Part of a small language model's weights.
Size: 2 heads of 64, MLP 576 squared ReLU, vocabulary 1487, 2.89M parameters.
Architecture: rotary positions, no biases in attention or MLP.
Each number is 128 + 32 x the weight over its row's rms, rounded and kept within 0 to 255. Layers, rows and columns count from 0. Numbers have three digits each. The size before them is the row's rms in percent of the matrix's.

# down: layer 5 MLP down (transposed), 576x160, rms 0.106, rows 515-523, columns 0-159
# up: layer 5 MLP up, 576x160, rms 0.108, rows 516-523, columns 0-159
down515 096:180123169146168107081135133113142091137130152102142095118152125110096135101157145194202078099128113160131071104115124143094090151127093005089106095126115207102153114106141077185073103135095130060110120154102160080134132182107126134127180132134074122123137139116144111137125109160188148165142133179126150105080112135089135098172100162095067146143120193090077108090129156103168183113129146123144146112107113095100100165092148187143133135114157199103123129073143132146167096133105138
up516 094:127148139090177096191157147146136116156169213097130127108113142132175153129148132144149130064109117118186110121151154086134120130102096077156188157191096099103121113178077087089096143108134097115095120121102091137120107163157151093146077141140165113094103086152100135195078133153095132118071145114111134175073165085114117116149209113162158147093158164118138145149189192125162162136138088094107099178140095124099173105102117110189095091088096173148137147159133088163127131210105117
down516 099:148127104170108156083139158141132074112134141082119067129116123134105137207183134152175135139127124130095146064146157207169134147122164096124109130085129130071115132131117138136098094124159155178070094099174136129120140130144125121145143123152095088112128097118117116108062071156151148167048234060152120159126127120141100064110167115142132118116166129178102144117117160092157119147182154139124110135095119155082180172059156120068097110164173104146129172067113117115104097173181137
up517 103:079089131105131166090097089162113129175060146178088169086125156079177113117133147120120131152171146153146126092095186149115081134175149088074099134168106099116141091135145181133155079159121128085134154136077113092123107158182141062143154146075063138098089105118145127108082105123114202082089041116106098108175132129114157096112151130154125085096141168152125102115165098108171085163141118174140112196170166145139161154106152165160121135086066080105107111114126129152166151153131083
down517 106:129121094150105100094166104114085124101135126121118142157113118112186170168140175061088133100105174142077081168136158172112143090163107140198082094060089064161136109108114134141133157154131117148112147147152184105131120069098164133149121131097164081151097108184154141165144143095136175119147163129108108082056130105125128092129128163071144057179123136103145155155181138104141113147136111112145158146075121125177091095074146189089088078135129147130111196160080165157129087190092148
up518 104:132112156127151121185118116145134150198113126128149020083105160074118120122114169090104122114136088077118097123091152118196135136122113099128249053146144097113139108086110139129145122152138151104099079129089110128182103151111166195150168158151087115097153170144101146070131150158118125117160165087122097116142103110115128113147089115122175168156105146150104104044162102076109130127086126093102056147157092086137154084098105158108109156071133118120113102163137086159105120173151113
down518 102:113146134122104113097167108082138119121142116074133107160115135131184142172143072061063137161145144102101144163122143143162130128131078126167139169112106131199152129154197138118086096172210133095161143186103121201188108175124158164097115135091110148135128119131125138132163130150036163131172099126119152116151126156173135112098110115164163125113134150107115108112163098091101187092086153155113205073079150187159138076102097145055083118131118109136085178122145129145109178150121094
up519 099:151097074134092112149167104187158090118077094136170144156147104149091166133125133119094148127115160152162133135142160141173106110110161115129122129151157091098167155136077062184125163161175181083141096088159072077118158146150146088156153176080100116121143091125163090069160114118122147095094093176122133136035128120138178187144069036134077136113123184146106126145093169108089082094119178080095110067137100115118161117077134142101123133140125133087144167118101082094134113152139114
down519 099:203132134142166113101083123136090061118176127169158112134148097100058129124155160174106134146117123114112145122154087191126119096183109168113143114133168091093140183157101145152164101167123189131110131132149112128109110188113117152081054081098112100143152122067112085080140109119128072103159146113069145102102126063194148112174154145115186059081129102152132185132125167139151145149139153061086106085116157131145180154100181119131184119146070107163125131139132133153142164154087144
up520 096:107165105110174171173114126109111101141120202115137144108158100064079140155146094116147130108142104111102142097129102085163159011123141106129095108146169141126113145148108135127178108180132146088114124179054183098129105167089127137170183155125140130058108159141102130122132118140147155190116083103186124116131086094100089105130125122099174122050160149194157152060120119143163099176101135165077095125169112116140139134098178089178131102166084096151166167114136178121101133167134122
down520 097:175202093046129228157091141120120094171136122128106111111128107078093177076186133147182198125190180167130127112092117089106068206103126147130150127092119106096138193107115151171164103093110112154171105112141105108108115144124183145134124131154097135140199136124098083136109180075124118135153147088174082167130109129090097114134099176095153104151122124128161144161080128137111125128120135107107134131101115090135151154118176120143122082073113191111136125097095165129136073111096081
up521 106:135118118186148089140131120138149185158139166166092155081186159157104114149127154153160117135138116119138153105161134158137127171123144162141112172141151056169134124070108106132175132121140120073157103083084161129107163196127160072141167167115125122131115119093111146065104121118161162171089143058112131116052134126156102096159117133193142128144119180138135152145112188135129111099131143187095081113237111123142162070121197122209150130139092145114148082144113130092098168104191123
down521 105:125118118093136109157154170184075098141162159109100132182044105140128183129120116097131090137113152139168103176048143123111172160135093138072162044054107124137135145166101118095098159092120087089138085143136150087157104094115105130121133154129157122098152176121140079115089158100135158126141185161128113117155193092140160126128124142104143138165108140174137044171120105165176136060141135188199142121134092141134057167114154153167130124090133112132164156066144166165136167138120132
up522 101:115101123142098167139128083094153167137128149085118063072164181095134026155136165170117137109066175112116119163074149189155103082141156112112148162149169118159139099105204136103115086126130147090093131086142127115183180176104161142121174170106181118125104093141153132158176116110150085098078112150113122113160160165128140105139087091109124140125168188092097102074139112152121110101098125146121087113146084126153140136159177121163058180080159125134160128173127182122183129082144114
down522 099:101149092154133139095183114066139149077109140121111125123156178103124103094137076170099091133101158131136105077146123186144145119125118136119121167102147090157113143126169126068122083074128130101128147173105132155205122130182104156123069150135153130132105135120179092089167100111167068113195115138146123134142135073152148081092144062177136116131145113110151072134110157104137155059125207116077118115155177094183131132184160129090089147100149152123108179074169130080127154071124050
up523 095:080165151086125187140122097108159115179155109105136106068127151093100131113146105160165116151100161153115055129078112149095112147060134073088143053158223148150121124141141125151118140101091130101090158111130126071103127138150152175117106122108174151098164100133112186098164137070094103160104087098200046121142198070101146144158113164115146097181168137169105109118114159132158126119102159130142099152125143131111178151108116075152191124121142147134143137110100113102143054084114095
down523 097:139085181150116094102190077179144148122123161150130094162097155126101177092109131127120137138155111098128105151135141124101120196107129129175088174083131154170125101130151134130093102225146189120054122172126151108113146133103111122103171132108176135112107155073115111137149135089096099110099136067130095098115122181090090108082092105110173133105121191091086144076110079082096131112117152118182207108097125106151146143192087110128152118150210100120118099124157101055182141141128096